Each number is 200 + 30 x the weight over its row's rms, rounded and kept within 0 to 999. Layers, rows and columns count from 0. The size before them is the row's rms in percent of the matrix's.

# up: layer 3 MLP up, 1280x160, rms 0.103, rows 982-1063, columns 40-79
# down: layer 3 MLP down (transposed), 1280x160, rms 0.0757, rows 982-1062, columns 40-79
up982,100,216,232,212,200,186,195,202,169,196,178,224,197,168,118,219,214,164,153,159,195,170,210,192,181,215,125,183,207,195,175,204,198,239,104,163,201,170,181,218,214
down982,101,212,152,179,192,153,211,194,214,216,236,179,199,238,231,196,196,276,192,239,198,219,197,236,162,222,238,219,202,241,183,215,189,139,258,223,153,204,180,180,181
up983,100,210,221,187,213,191,228,235,237,129,242,236,115,208,180,196,208,172,224,129,204,206,195,227,197,204,191,215,216,225,187,234,188,206,241,163,254,234,217,190,200
down983,105,204,149,274,224,196,243,207,242,187,181,197,228,204,216,252,221,179,191,189,167,192,220,246,211,238,206,179,248,163,164,239,204,160,224,192,151,192,238,188,204
up984,085,160,229,222,178,179,172,257,185,220,166,132,177,195,168,252,149,227,142,98,218,211,227,234,181,214,242,172,151,144,232,195,196,210,147,163,188,196,176,198,182
down984,074,175,221,173,231,220,240,235,168,163,245,167,193,183,208,172,196,199,226,242,213,196,161,218,239,221,215,181,178,203,150,256,186,164,241,238,180,171,170,237,249
up985,098,203,195,224,203,176,199,140,164,204,216,220,183,191,179,237,208,143,288,179,188,152,200,190,162,160,258,208,189,228,199,214,174,184,242,227,216,249,206,199,182
down985,103,201,199,224,229,173,193,275,238,212,194,197,180,244,204,193,169,173,199,208,222,240,185,238,136,216,212,258,199,181,186,190,187,165,154,198,196,199,159,193,169
up986,070,183,240,255,134,151,216,200,188,202,242,159,155,252,180,224,170,198,219,201,174,227,190,171,170,190,211,241,225,223,188,229,243,218,188,163,203,242,242,196,174
down986,069,158,179,174,247,234,181,230,171,265,132,213,206,249,163,156,170,142,174,212,186,208,217,144,184,154,246,211,206,157,171,145,255,201,154,216,246,216,221,237,261
up987,096,183,144,185,178,162,242,229,166,202,179,135,194,201,263,189,250,190,175,176,187,192,188,203,215,236,215,202,209,153,212,217,161,183,244,154,232,203,247,212,209
down987,095,192,201,223,224,231,199,199,211,191,214,192,207,182,137,159,162,220,198,196,172,244,166,210,190,171,180,213,208,265,183,216,229,234,235,172,127,170,192,195,171
up988,098,204,190,199,207,222,215,130,229,212,225,118,212,251,210,200,262,186,257,116,215,149,191,205,188,187,191,192,192,223,154,192,204,164,206,202,194,175,191,228,171
down988,106,146,222,187,187,198,240,204,166,235,213,275,173,177,156,242,211,166,189,223,186,186,260,258,200,205,192,251,213,178,187,216,176,222,164,224,194,202,219,194,234
up989,098,144,226,200,200,187,249,246,143,193,170,237,149,266,206,224,164,194,185,210,137,241,163,227,181,208,166,148,239,215,234,282,215,190,184,193,237,168,212,152,168
down989,098,218,198,132,188,211,209,232,266,203,215,159,164,218,150,198,176,214,196,192,204,183,211,134,204,156,183,186,190,220,207,221,185,163,192,212,195,247,178,160,194
up990,104,153,162,208,204,187,265,267,188,223,223,172,175,160,271,221,268,233,243,214,200,188,161,233,195,173,176,199,206,176,178,163,229,197,234,200,191,160,215,175,192
down990,109,182,224,230,261,163,209,233,146,218,242,165,183,215,175,213,168,164,197,261,187,248,170,164,212,184,145,227,227,218,165,219,173,231,216,197,190,184,225,195,221
up991,094,221,240,231,178,169,161,206,138,191,199,242,248,220,206,218,182,197,213,164,216,198,177,204,245,173,248,167,257,203,167,232,189,222,258,181,215,235,175,174,207
down991,089,142,287,236,188,182,137,192,195,238,207,290,258,214,176,195,223,179,152,238,225,191,164,187,207,266,180,178,195,176,165,186,151,239,207,272,194,204,215,157,189
up992,108,174,213,200,202,178,269,203,173,226,239,216,187,191,230,190,209,190,172,148,200,253,186,206,265,192,262,215,210,253,206,203,212,272,165,188,204,140,240,208,176
down992,104,166,223,259,241,221,218,209,206,184,240,243,212,179,225,205,223,185,219,209,224,203,168,191,183,204,226,242,178,175,190,151,139,227,205,152,220,176,261,184,212
up993,076,193,217,219,172,139,189,209,180,231,229,152,136,162,188,237,213,198,226,185,190,243,186,189,281,199,212,187,196,246,216,236,216,197,181,168,240,213,251,181,178
down993,063,200,224,227,288,182,192,195,167,168,257,213,219,184,206,245,217,218,200,182,134,199,172,190,202,203,164,237,221,185,199,175,216,187,202,196,203,188,234,189,261
up994,083,194,230,226,197,225,207,161,141,198,291,172,166,202,178,213,190,214,217,190,193,194,162,158,213,187,216,193,177,286,171,204,190,210,232,175,246,159,205,155,174
down994,091,240,168,162,170,185,180,208,229,211,178,224,205,164,179,204,160,188,135,211,179,234,224,294,177,200,158,185,211,151,198,166,197,181,180,154,215,251,206,190,199
up995,108,222,161,195,177,160,202,209,214,203,196,185,227,112,215,217,218,178,269,166,167,170,139,202,218,174,196,158,172,197,158,233,223,248,242,165,140,193,236,173,171
down995,111,217,201,190,191,195,221,177,178,192,195,207,178,120,189,219,195,228,232,192,187,212,238,224,191,184,223,159,192,210,192,214,204,185,214,153,217,229,180,164,242
up996,076,167,216,209,176,168,215,175,177,205,190,200,208,190,135,216,168,181,200,208,208,219,209,217,206,191,164,190,214,164,187,192,164,202,174,221,142,202,215,236,185
down996,062,194,226,199,277,183,239,170,150,221,118,168,193,202,201,207,222,183,182,198,229,230,213,175,176,185,212,190,236,151,186,223,215,202,210,250,241,211,215,178,261
up997,110,159,170,169,206,171,199,243,202,198,214,170,161,186,151,216,164,227,215,205,184,195,163,223,225,171,164,167,212,231,216,298,212,170,246,230,186,217,264,182,150
down997,108,205,227,227,188,233,212,181,231,218,219,251,209,218,163,206,194,291,204,240,221,192,194,226,186,185,275,217,170,193,162,207,217,221,233,209,168,223,190,179,147
up998,098,188,216,206,194,213,220,238,200,198,192,205,230,146,187,222,199,209,205,192,160,213,168,172,222,189,228,197,214,218,198,230,259,254,235,236,225,212,260,151,190
down998,095,196,208,187,186,184,229,213,178,212,196,204,131,204,233,256,210,192,202,186,188,187,198,187,212,219,208,176,215,207,191,200,170,167,197,229,195,164,184,272,227
up999,090,192,256,161,206,239,210,250,129,246,215,172,191,186,228,236,176,177,203,198,222,223,189,208,191,222,177,188,191,215,152,291,189,199,191,192,240,225,252,200,179
down999,075,178,169,248,243,262,143,203,234,204,224,184,147,196,204,169,185,212,275,177,216,181,214,229,225,215,180,197,181,227,191,169,168,222,188,180,198,195,109,205,204
up1000,103,213,164,167,213,236,253,201,196,219,235,209,156,190,177,210,288,244,214,212,181,204,229,237,222,159,170,210,212,167,216,243,237,234,181,228,157,183,241,217,181
down1000,105,148,214,258,227,160,174,180,218,166,239,190,179,179,150,180,182,163,205,144,227,156,207,206,195,220,212,233,214,220,228,222,190,139,200,167,204,242,170,228,253
up1001,100,170,246,199,201,195,183,169,204,201,238,170,206,144,210,206,183,158,207,165,194,249,210,216,195,191,207,212,213,200,216,239,166,227,228,191,249,212,204,211,148
down1001,091,252,227,197,225,229,115,181,220,198,204,176,212,184,194,152,236,181,221,195,198,169,187,232,231,227,211,208,203,213,184,203,189,217,222,203,211,209,148,192,196
up1002,077,170,200,258,214,150,193,137,166,187,249,154,165,185,167,164,176,218,241,129,205,160,201,181,182,179,199,254,154,232,187,196,203,192,217,213,227,197,230,191,176
down1002,050,202,234,210,316,174,261,168,147,189,203,183,226,194,227,236,219,206,243,160,229,145,211,125,256,201,194,190,241,235,194,210,183,241,182,206,225,207,224,168,254
up1003,105,180,173,141,175,191,222,191,189,239,262,203,189,214,179,194,216,245,202,228,202,218,221,194,182,115,212,253,196,175,225,219,184,222,235,223,167,210,250,127,193
down1003,116,198,251,196,184,224,175,220,206,163,231,196,152,165,208,175,262,243,252,197,184,210,195,201,193,221,199,232,187,179,189,204,182,219,188,225,193,206,176,221,240
up1004,089,194,215,245,202,195,228,209,162,211,186,225,202,144,238,249,218,200,190,180,158,202,236,212,177,182,163,164,135,226,228,156,168,277,224,145,280,199,158,219,177
down1004,093,266,201,183,182,233,240,205,207,184,166,222,203,251,177,190,177,225,230,202,243,191,207,215,219,215,201,256,170,186,180,196,236,163,216,191,233,232,221,165,221
up1005,071,208,183,235,205,184,216,179,188,125,216,197,175,174,234,186,203,227,252,163,164,182,176,233,210,234,172,202,171,166,211,204,164,144,237,243,200,171,220,219,174
down1005,050,245,162,197,303,227,242,178,189,207,196,167,213,163,176,188,213,203,178,191,190,213,202,203,193,145,204,189,201,169,241,183,213,194,244,210,249,223,255,198,201
up1006,101,259,208,187,189,216,187,225,153,166,229,131,188,214,202,218,217,188,187,179,179,157,150,195,201,187,177,184,216,184,189,194,214,202,190,183,234,240,213,114,198
down1006,104,202,185,215,192,194,207,209,170,208,155,211,178,180,210,199,239,224,203,189,190,178,235,199,264,302,166,159,209,211,184,181,241,199,222,223,217,209,155,216,200
up1007,112,196,226,241,186,200,195,153,143,162,275,147,185,123,190,200,201,192,218,163,218,195,202,215,202,194,226,166,204,160,195,246,203,215,228,154,194,212,155,165,189
down1007,107,189,226,237,192,178,214,237,271,203,215,176,260,131,222,184,190,237,205,214,194,198,261,188,250,215,177,162,220,135,176,228,198,145,189,193,195,260,214,196,209
up1008,099,160,196,194,213,185,248,202,211,195,200,201,150,193,174,218,233,238,285,211,195,227,248,208,227,207,222,191,257,203,167,231,162,173,256,164,239,223,242,170,161
down1008,097,186,218,250,228,251,219,226,247,152,164,163,206,162,184,203,248,180,208,175,195,209,188,188,222,259,216,205,204,225,273,221,195,193,219,250,214,192,206,154,222
up1009,104,192,195,192,204,170,186,184,184,179,176,115,183,185,236,207,151,134,219,218,249,149,173,254,159,166,192,166,191,160,201,201,156,194,178,143,235,180,171,187,187
down1009,100,218,153,219,162,197,173,201,225,225,208,236,217,231,212,239,143,229,258,231,197,186,219,238,191,209,225,208,146,207,234,184,160,201,239,236,170,215,262,201,210
up1010,081,184,169,224,171,181,174,218,149,207,188,204,212,203,166,263,218,242,152,191,194,173,211,222,206,187,230,164,176,205,236,232,171,228,175,232,224,236,193,201,170
down1010,080,236,165,201,210,175,207,214,200,165,199,197,215,261,190,172,195,189,138,183,184,151,195,181,234,186,199,199,183,189,224,214,220,169,253,185,146,156,187,194,172
up1011,100,178,145,203,174,219,239,184,198,156,215,216,171,117,186,204,167,213,277,136,260,259,190,187,197,248,182,187,178,164,227,209,179,214,215,197,217,137,213,179,184
down1011,107,233,203,147,209,157,246,197,216,198,166,181,250,222,227,210,192,203,244,203,192,207,227,240,197,183,252,247,220,224,193,265,201,172,156,179,215,208,121,187,146
up1012,108,185,186,199,203,225,208,189,200,197,215,222,218,205,181,180,255,160,209,209,200,133,182,214,184,210,157,215,204,186,171,238,210,196,208,187,245,216,199,162,184
down1012,109,136,199,228,226,158,171,153,180,197,240,239,198,193,173,218,172,173,197,200,190,184,178,197,191,177,139,189,208,210,216,243,208,240,173,188,215,161,201,183,207
up1013,102,186,161,193,181,161,249,215,178,270,169,239,211,163,166,267,210,253,213,231,159,156,188,211,246,135,215,170,167,159,204,210,225,278,244,187,192,211,220,209,198
down1013,104,206,213,160,206,225,205,241,202,204,214,225,124,215,111,190,168,243,215,219,222,179,153,236,190,216,240,159,257,226,178,238,178,185,228,173,235,226,190,205,193
up1014,111,232,183,235,190,219,167,178,201,169,190,199,196,163,172,225,212,207,210,154,178,167,203,195,175,147,223,138,169,222,169,225,206,183,243,200,204,213,189,234,202
down1014,121,216,209,201,174,181,189,151,189,210,186,220,261,172,182,198,240,211,263,220,247,201,264,156,199,183,218,111,257,214,175,198,173,204,190,233,200,265,135,227,185
up1015,096,245,182,253,197,156,211,181,197,124,168,177,189,184,174,200,181,134,214,161,175,200,216,232,209,199,252,190,233,155,222,166,252,251,155,230,191,186,228,204,207
down1015,100,189,195,233,191,189,237,141,235,217,193,239,193,247,189,216,202,192,236,196,185,205,241,204,203,251,137,178,128,261,233,215,199,219,194,222,203,199,143,231,227
up1016,100,251,224,240,181,229,201,192,154,206,222,164,158,149,165,217,204,205,208,200,159,226,179,201,215,191,265,187,180,184,247,187,219,216,252,165,211,180,237,197,216
down1016,089,246,170,234,193,157,201,196,256,175,205,135,231,195,184,181,240,180,241,211,218,163,177,174,247,172,179,232,174,224,216,204,172,194,146,246,190,175,212,203,256
up1017,094,240,163,159,202,192,236,151,176,199,214,174,160,181,187,251,231,208,220,208,202,125,147,182,201,160,204,185,179,195,152,203,255,247,188,217,193,166,201,196,228
down1017,100,200,227,181,176,150,216,224,216,232,190,115,204,192,178,255,221,172,195,161,253,208,250,206,184,172,171,227,194,194,237,211,188,175,173,175,230,220,253,254,223
up1018,101,184,200,182,178,187,179,256,193,194,249,167,196,245,208,191,200,256,198,214,239,237,243,220,213,141,170,235,202,210,184,248,219,245,162,204,208,228,207,197,191
down1018,093,251,210,170,177,174,205,249,233,179,124,172,204,202,181,221,188,186,183,199,205,166,217,180,229,190,191,190,170,173,245,203,244,209,197,254,232,114,230,226,204
up1019,110,118,173,219,188,190,199,228,180,196,206,214,199,170,199,237,179,208,211,213,220,172,229,253,219,161,171,157,243,218,217,221,195,210,199,164,208,152,237,199,198
down1019,126,179,182,238,226,190,184,190,203,197,205,112,224,184,180,255,185,207,163,233,129,171,211,195,207,199,231,176,167,190,233,208,189,212,194,235,193,207,240,190,259
up1020,103,227,226,172,185,237,196,195,182,166,248,210,165,161,222,221,202,153,238,181,178,181,207,214,179,185,231,161,195,156,188,223,170,198,219,107,230,191,214,238,203
down1020,094,173,168,217,232,189,177,206,222,177,141,196,210,190,225,244,177,185,166,135,205,184,207,147,220,222,203,162,188,254,216,190,192,165,193,240,181,243,203,202,194
up1021,086,227,265,229,197,148,175,184,201,155,235,215,183,177,234,206,132,179,223,204,197,142,221,185,214,158,173,188,160,259,164,259,190,183,248,190,205,206,203,203,198
down1021,080,216,164,200,189,195,173,213,220,217,145,190,161,227,164,224,184,176,202,205,217,267,208,208,166,211,183,205,225,184,152,202,179,187,206,169,225,206,212,175,241
up1022,092,189,214,220,178,171,212,203,142,208,151,249,209,155,141,245,127,234,176,214,167,226,239,248,229,197,195,131,196,149,239,237,209,295,167,197,131,221,239,220,197
down1022,118,196,203,205,255,211,144,192,220,194,229,154,176,229,127,225,234,174,217,150,210,206,126,172,182,188,210,179,226,225,171,215,214,170,255,165,212,227,195,183,211
up1023,070,181,182,204,219,134,240,198,194,203,188,168,227,209,151,200,219,198,191,241,167,212,179,166,229,199,199,164,228,202,162,239,227,211,203,204,193,173,194,224,197
down1023,050,240,194,248,287,204,180,193,177,188,198,202,183,266,190,227,194,204,223,199,171,208,192,134,197,196,171,248,173,164,169,153,214,209,219,233,263,244,226,176,223
up1024,106,202,213,205,180,206,168,189,203,225,206,169,167,167,174,164,246,166,228,132,207,217,255,192,180,214,161,222,178,127,172,216,156,204,228,183,251,159,204,179,165
down1024,090,195,241,201,209,199,173,213,161,222,237,162,156,224,192,176,191,248,213,207,227,171,179,212,191,194,183,229,207,268,216,145,164,239,240,190,170,242,141,145,166
up1025,095,187,150,232,182,211,203,198,160,238,205,181,194,221,253,213,251,222,167,188,202,179,185,218,157,142,256,194,187,184,169,197,167,172,205,265,178,223,149,187,169
down1025,087,195,170,254,177,192,187,172,210,208,218,228,216,194,190,201,229,238,198,203,158,191,209,205,194,220,184,146,166,184,199,174,136,198,209,223,224,171,140,235,195
up1026,101,197,154,209,181,170,265,220,212,177,164,169,168,160,231,198,213,171,196,180,217,196,162,207,193,226,135,199,180,214,198,157,200,231,208,143,202,116,246,236,206
down1026,100,200,159,139,162,162,253,238,260,201,189,148,206,163,239,178,223,222,255,177,226,195,167,191,208,226,203,204,183,201,169,179,230,171,228,184,185,244,171,219,256
up1027,107,230,214,220,187,168,205,189,187,153,199,184,192,162,213,254,216,176,220,129,219,229,194,223,264,201,187,149,191,220,151,225,218,242,200,198,184,231,205,202,194
down1027,105,209,224,175,225,226,160,187,232,183,173,187,238,135,200,216,197,224,216,202,153,218,256,172,247,234,147,180,236,243,153,175,189,238,180,209,186,214,247,215,210
up1028,096,192,206,149,187,208,201,260,209,175,209,170,220,176,223,197,222,236,203,211,168,173,199,215,246,178,214,228,124,113,211,195,192,202,232,223,161,173,202,190,190
down1028,079,194,193,194,222,197,160,246,207,200,203,261,170,192,212,169,262,176,195,277,217,132,245,223,178,190,201,220,196,237,190,220,212,211,207,185,177,123,176,230,159
up1029,113,185,229,242,178,151,239,225,210,208,251,242,232,144,186,234,193,175,239,160,228,217,157,200,223,204,243,156,176,228,166,188,203,271,202,211,194,195,233,167,188
down1029,122,183,203,222,228,230,196,162,183,243,211,251,216,193,183,207,250,188,265,215,229,203,156,172,174,240,234,194,178,196,211,185,148,243,208,214,248,135,196,226,162
up1030,099,163,249,206,172,190,163,142,162,179,216,222,221,214,240,226,174,229,195,220,230,132,240,210,164,151,184,239,145,200,234,220,192,235,173,220,213,200,203,185,174
down1030,098,193,240,220,260,167,193,235,208,170,222,242,165,237,249,232,211,188,185,150,189,229,197,192,216,227,197,203,134,208,178,229,200,194,214,249,218,227,161,215,191
up1031,097,209,159,251,169,123,190,194,206,191,220,172,225,173,238,235,216,228,215,192,222,200,157,211,234,122,253,194,161,219,173,185,217,230,232,190,185,217,224,262,201
down1031,085,227,222,233,188,183,253,209,168,220,148,147,181,236,258,166,164,181,267,139,220,194,156,179,214,235,217,222,209,171,250,166,188,203,222,183,216,181,184,118,185
up1032,086,193,171,210,222,241,203,184,186,225,219,198,201,184,214,134,219,161,232,172,225,210,135,201,201,151,229,205,213,172,247,162,194,196,172,234,219,117,157,194,167
down1032,077,181,257,178,205,261,192,177,251,200,241,192,180,209,185,213,219,245,206,231,164,176,280,227,216,244,211,221,160,136,167,188,171,166,207,178,197,250,222,193,215
up1033,099,207,189,283,182,177,221,265,140,188,176,202,215,159,244,172,231,203,213,222,175,217,216,218,240,213,216,197,213,171,185,212,195,277,185,158,192,233,237,137,157
down1033,091,188,225,214,188,202,133,162,191,186,189,193,214,122,223,221,191,216,217,189,247,196,233,225,198,217,117,218,211,178,191,185,179,183,227,163,228,244,197,166,256
up1034,091,157,214,151,164,208,202,217,213,200,235,189,211,257,171,209,244,209,228,214,205,254,234,204,218,216,187,166,208,234,252,238,195,134,171,203,168,179,237,223,198
down1034,073,209,219,195,194,210,200,178,201,128,210,192,152,206,187,189,152,184,243,177,251,178,148,192,219,195,202,170,215,218,229,190,196,231,219,185,248,183,182,142,181
up1035,112,195,139,227,180,189,233,210,120,176,232,201,212,160,224,207,161,229,211,201,248,202,210,204,299,164,185,188,168,215,211,212,149,262,178,180,254,181,235,217,202
down1035,138,234,207,248,247,216,138,186,227,185,230,121,166,267,220,204,223,187,227,155,220,199,202,206,192,187,180,204,251,213,214,191,184,174,168,182,213,223,192,148,191
up1036,107,181,173,165,177,190,186,195,194,231,210,156,152,254,192,176,221,181,210,180,193,161,156,225,239,185,175,240,241,153,222,215,194,190,245,230,146,215,207,199,192
down1036,119,212,177,185,224,229,193,204,183,184,181,239,208,214,177,198,167,268,199,198,223,148,201,226,206,190,241,214,208,182,170,236,183,154,220,209,200,233,203,200,176
up1037,088,179,216,227,180,206,211,218,191,160,185,169,202,185,216,245,166,205,238,197,232,194,194,156,234,205,206,227,240,215,204,234,166,199,201,195,211,194,240,156,216
down1037,068,149,212,238,288,190,223,173,198,207,237,147,162,220,185,243,197,173,216,181,179,202,230,167,217,201,188,201,229,217,173,168,202,176,164,266,133,215,198,187,251
up1038,107,177,190,233,172,179,201,198,195,167,207,153,244,164,176,211,191,158,201,199,232,191,166,244,263,176,211,183,167,207,193,151,228,183,217,196,205,178,232,225,209
down1038,108,236,225,220,206,158,224,181,214,206,170,173,123,248,231,176,177,176,278,193,183,207,176,184,223,249,192,157,163,170,222,158,203,179,238,251,199,203,183,191,240
up1039,105,195,226,216,188,206,208,171,194,235,197,223,205,180,194,217,174,179,196,219,134,172,198,199,245,177,200,205,252,146,156,201,177,234,298,173,142,206,271,156,223
down1039,108,163,215,205,189,222,206,167,197,249,193,257,192,205,239,186,237,140,207,189,229,222,221,202,242,245,181,180,173,205,227,178,176,234,191,194,247,207,156,208,204
up1040,107,114,167,184,214,157,229,205,181,184,240,194,188,187,215,186,170,139,259,195,224,226,141,225,231,206,199,205,245,166,227,205,171,211,207,171,218,149,246,203,197
down1040,113,227,259,215,199,202,230,211,132,199,234,180,224,212,190,204,177,228,223,272,196,220,161,201,148,196,221,202,213,247,166,185,197,192,208,192,207,174,189,175,208
up1041,107,197,199,216,206,194,218,183,164,252,246,211,186,151,217,228,172,226,181,204,177,178,219,223,238,183,199,205,191,189,233,222,202,221,228,192,128,192,211,179,139
down1041,118,153,163,180,237,172,218,262,160,194,230,213,258,177,175,230,169,203,168,192,176,216,223,186,160,147,278,222,205,204,241,230,225,202,199,237,212,261,215,161,174
up1042,102,170,239,175,195,204,247,167,198,222,232,188,169,240,199,233,161,210,285,200,123,238,231,200,252,242,214,201,233,212,170,263,196,214,152,196,204,224,226,227,152
down1042,109,169,237,252,203,200,230,207,173,161,138,232,197,182,206,223,266,215,235,178,223,175,251,197,220,228,220,149,173,242,215,260,222,212,229,231,185,242,219,224,191
up1043,101,285,238,196,187,188,207,193,206,174,177,185,132,245,138,191,193,206,182,158,233,199,170,188,204,157,220,184,194,222,171,219,230,136,258,148,211,180,178,161,198
down1043,101,170,178,280,232,200,224,194,228,194,193,196,184,177,201,226,130,198,224,197,203,212,212,229,222,238,192,210,185,189,231,204,175,260,185,294,173,221,191,250,224
up1044,119,195,227,183,198,169,214,186,197,167,295,150,186,210,211,230,170,209,220,126,162,168,206,197,223,201,200,221,190,183,195,218,234,185,193,180,239,181,206,156,193
down1044,140,168,240,205,177,233,224,188,195,196,219,223,198,180,146,199,256,142,205,183,181,176,207,210,240,221,171,122,193,168,170,228,204,204,192,278,268,173,199,238,236
up1045,103,245,223,254,202,164,213,213,168,134,201,178,165,196,193,232,163,173,167,151,242,206,184,200,209,187,216,188,200,194,205,199,183,217,228,153,242,233,196,211,193
down1045,094,214,177,258,211,152,201,168,163,249,213,223,131,223,183,227,206,190,192,198,162,276,183,192,213,229,178,151,251,190,172,201,217,200,171,218,199,250,201,160,200
up1046,081,167,246,191,216,193,197,226,180,198,216,187,180,229,156,217,215,230,217,179,214,222,215,199,221,192,204,204,189,195,190,221,231,225,169,181,187,239,220,155,194
down1046,068,181,189,193,197,245,150,195,215,255,175,237,163,204,233,205,224,218,184,204,238,178,207,155,185,236,183,186,231,222,215,145,157,194,185,254,231,189,274,202,177
up1047,106,212,240,224,205,211,179,201,189,164,219,166,179,196,206,177,167,217,179,201,159,130,213,237,211,179,226,170,183,177,217,224,192,187,250,187,231,193,171,190,194
down1047,107,173,197,191,296,167,166,206,207,163,208,161,148,208,176,219,180,197,207,202,206,237,142,203,195,185,180,152,251,198,164,246,239,183,173,210,249,141,113,184,194
up1048,093,185,202,159,186,196,190,170,132,222,192,204,210,209,173,225,249,183,213,221,158,195,187,230,184,167,203,222,154,178,203,205,213,180,221,221,182,245,185,219,159
down1048,089,190,208,237,217,237,193,158,216,188,235,209,226,165,212,224,244,162,182,250,233,189,228,189,182,187,174,211,218,205,218,193,155,212,222,208,200,150,249,191,169
up1049,114,172,253,253,178,187,222,213,190,197,187,182,176,187,246,246,241,187,200,174,209,201,168,232,200,238,156,173,184,215,128,242,178,226,169,199,202,119,191,168,188
down1049,104,209,147,222,224,192,180,228,249,185,223,233,203,195,155,227,189,244,213,186,131,199,248,216,219,177,159,168,225,218,190,193,152,241,201,211,214,194,194,219,230
up1050,097,181,205,246,185,180,222,229,124,209,167,184,230,155,219,203,195,236,198,216,156,264,252,243,158,210,139,199,200,189,256,162,203,225,126,184,145,139,222,197,182
down1050,107,203,211,167,200,184,200,207,213,188,194,185,214,183,151,174,215,214,203,195,174,216,171,212,136,169,203,237,204,198,158,201,214,206,253,207,170,163,222,207,231
up1051,097,199,211,249,201,160,262,214,167,167,179,187,216,123,187,170,198,195,206,194,180,228,186,211,212,177,218,186,249,160,236,204,190,210,222,203,174,195,252,143,183
down1051,108,148,239,249,252,211,240,222,172,223,198,185,237,135,225,184,249,189,195,166,180,203,154,194,264,160,222,210,226,214,228,222,214,233,205,149,229,216,292,220,224
up1052,114,198,163,206,184,229,293,164,235,223,267,221,129,125,194,208,217,169,166,191,241,208,145,221,211,189,206,230,219,201,186,214,197,211,192,175,277,175,199,209,199
down1052,102,266,230,166,188,165,194,138,193,155,206,249,261,193,171,208,259,256,202,212,162,152,243,184,213,187,176,238,211,179,159,205,156,227,158,220,219,198,199,201,174
up1053,096,130,245,205,158,168,234,219,166,176,191,180,210,245,200,203,214,224,241,199,219,172,163,230,199,152,252,199,236,185,221,228,191,204,252,222,160,195,244,171,211
down1053,098,171,212,255,155,233,178,234,198,249,217,175,204,198,145,203,217,149,219,275,150,184,185,191,202,223,201,168,225,171,162,155,231,221,241,239,200,167,266,160,211
up1054,098,216,188,215,180,136,170,208,143,183,226,165,170,203,152,214,130,167,255,170,244,239,221,188,210,218,160,198,233,208,199,209,168,217,192,158,213,206,200,233,180
down1054,094,216,142,268,186,195,236,220,196,189,171,240,182,227,192,181,154,175,200,242,186,128,222,199,243,237,181,175,193,167,199,205,219,219,191,246,160,197,187,190,222
up1055,094,137,200,229,160,187,215,126,165,220,174,186,239,157,236,255,206,244,185,243,175,166,227,228,228,143,143,207,216,206,220,287,198,263,174,215,160,206,207,209,227
down1055,096,186,182,238,214,217,210,195,243,196,230,199,122,226,165,199,188,195,213,126,165,217,187,156,204,234,243,204,205,242,192,154,208,188,188,154,231,208,165,225,200
up1056,101,194,205,187,191,216,173,228,182,219,211,155,225,212,162,193,211,170,212,199,186,157,174,205,251,199,204,181,172,181,178,246,259,189,230,219,150,173,235,180,205
down1056,100,245,154,179,200,166,221,180,224,196,184,225,248,162,205,202,193,247,195,203,193,197,252,211,180,210,188,176,172,163,205,246,233,197,194,193,180,203,276,246,202
up1057,098,167,207,196,173,147,226,150,187,182,157,233,150,210,179,248,203,225,208,144,199,149,185,198,235,216,170,195,211,193,163,265,152,194,215,220,178,246,253,235,176
down1057,081,195,144,232,217,193,175,212,257,226,203,245,215,192,228,184,207,173,180,243,199,221,178,164,194,202,210,223,214,174,222,235,162,165,187,170,224,218,188,196,187
up1058,098,185,190,167,206,215,181,215,203,156,263,230,168,235,201,249,250,162,220,135,198,196,195,214,267,206,204,141,203,211,219,245,259,187,182,147,160,240,288,193,199
down1058,088,167,131,179,169,180,219,183,257,222,226,182,212,194,201,192,160,177,192,268,207,171,192,198,216,208,128,220,262,201,201,172,184,240,209,225,207,149,211,171,201
up1059,067,205,168,193,193,148,259,211,195,174,206,214,183,203,171,176,139,264,223,180,229,203,186,215,237,171,219,302,182,197,185,206,244,243,213,172,213,277,204,220,210
down1059,051,163,208,204,236,207,153,257,200,202,192,214,232,201,183,203,211,178,201,204,227,229,208,89,184,161,268,167,211,177,165,168,192,218,155,161,190,194,186,185,257
up1060,105,192,221,196,171,184,224,209,135,196,210,212,208,209,190,171,211,250,262,178,179,208,207,180,290,172,243,246,185,213,222,199,222,243,209,212,159,173,213,207,158
down1060,119,215,218,244,227,208,237,190,165,172,195,176,161,251,254,208,206,157,183,185,164,164,209,166,190,134,159,191,218,222,254,191,184,216,142,126,154,190,233,189,171
up1061,102,161,251,258,179,169,225,182,179,195,180,176,155,174,260,204,171,184,196,220,170,199,181,226,211,232,188,142,160,159,216,235,216,209,165,187,192,177,191,255,191
down1061,105,182,227,167,253,162,239,205,163,196,154,160,230,167,197,212,220,148,221,146,176,236,208,196,219,161,162,180,231,195,217,237,206,201,188,150,201,227,202,208,198
up1062,109,152,192,205,216,189,251,171,203,219,215,149,150,171,164,149,216,168,227,150,179,206,140,186,225,222,226,181,202,229,236,182,154,182,238,184,217,177,191,187,198
down1062,120,214,163,258,226,185,186,160,197,137,216,187,146,214,207,249,212,196,203,129,215,178,250,153,209,171,205,201,183,190,188,221,227,231,203,199,240,207,271,184,235
up1063,106,197,212,232,191,137,212,260,131,199,197,161,207,179,227,233,218,216,189,190,162,189,168,203,236,203,285,222,243,189,211,201,194,216,209,218,128,201,204,187,187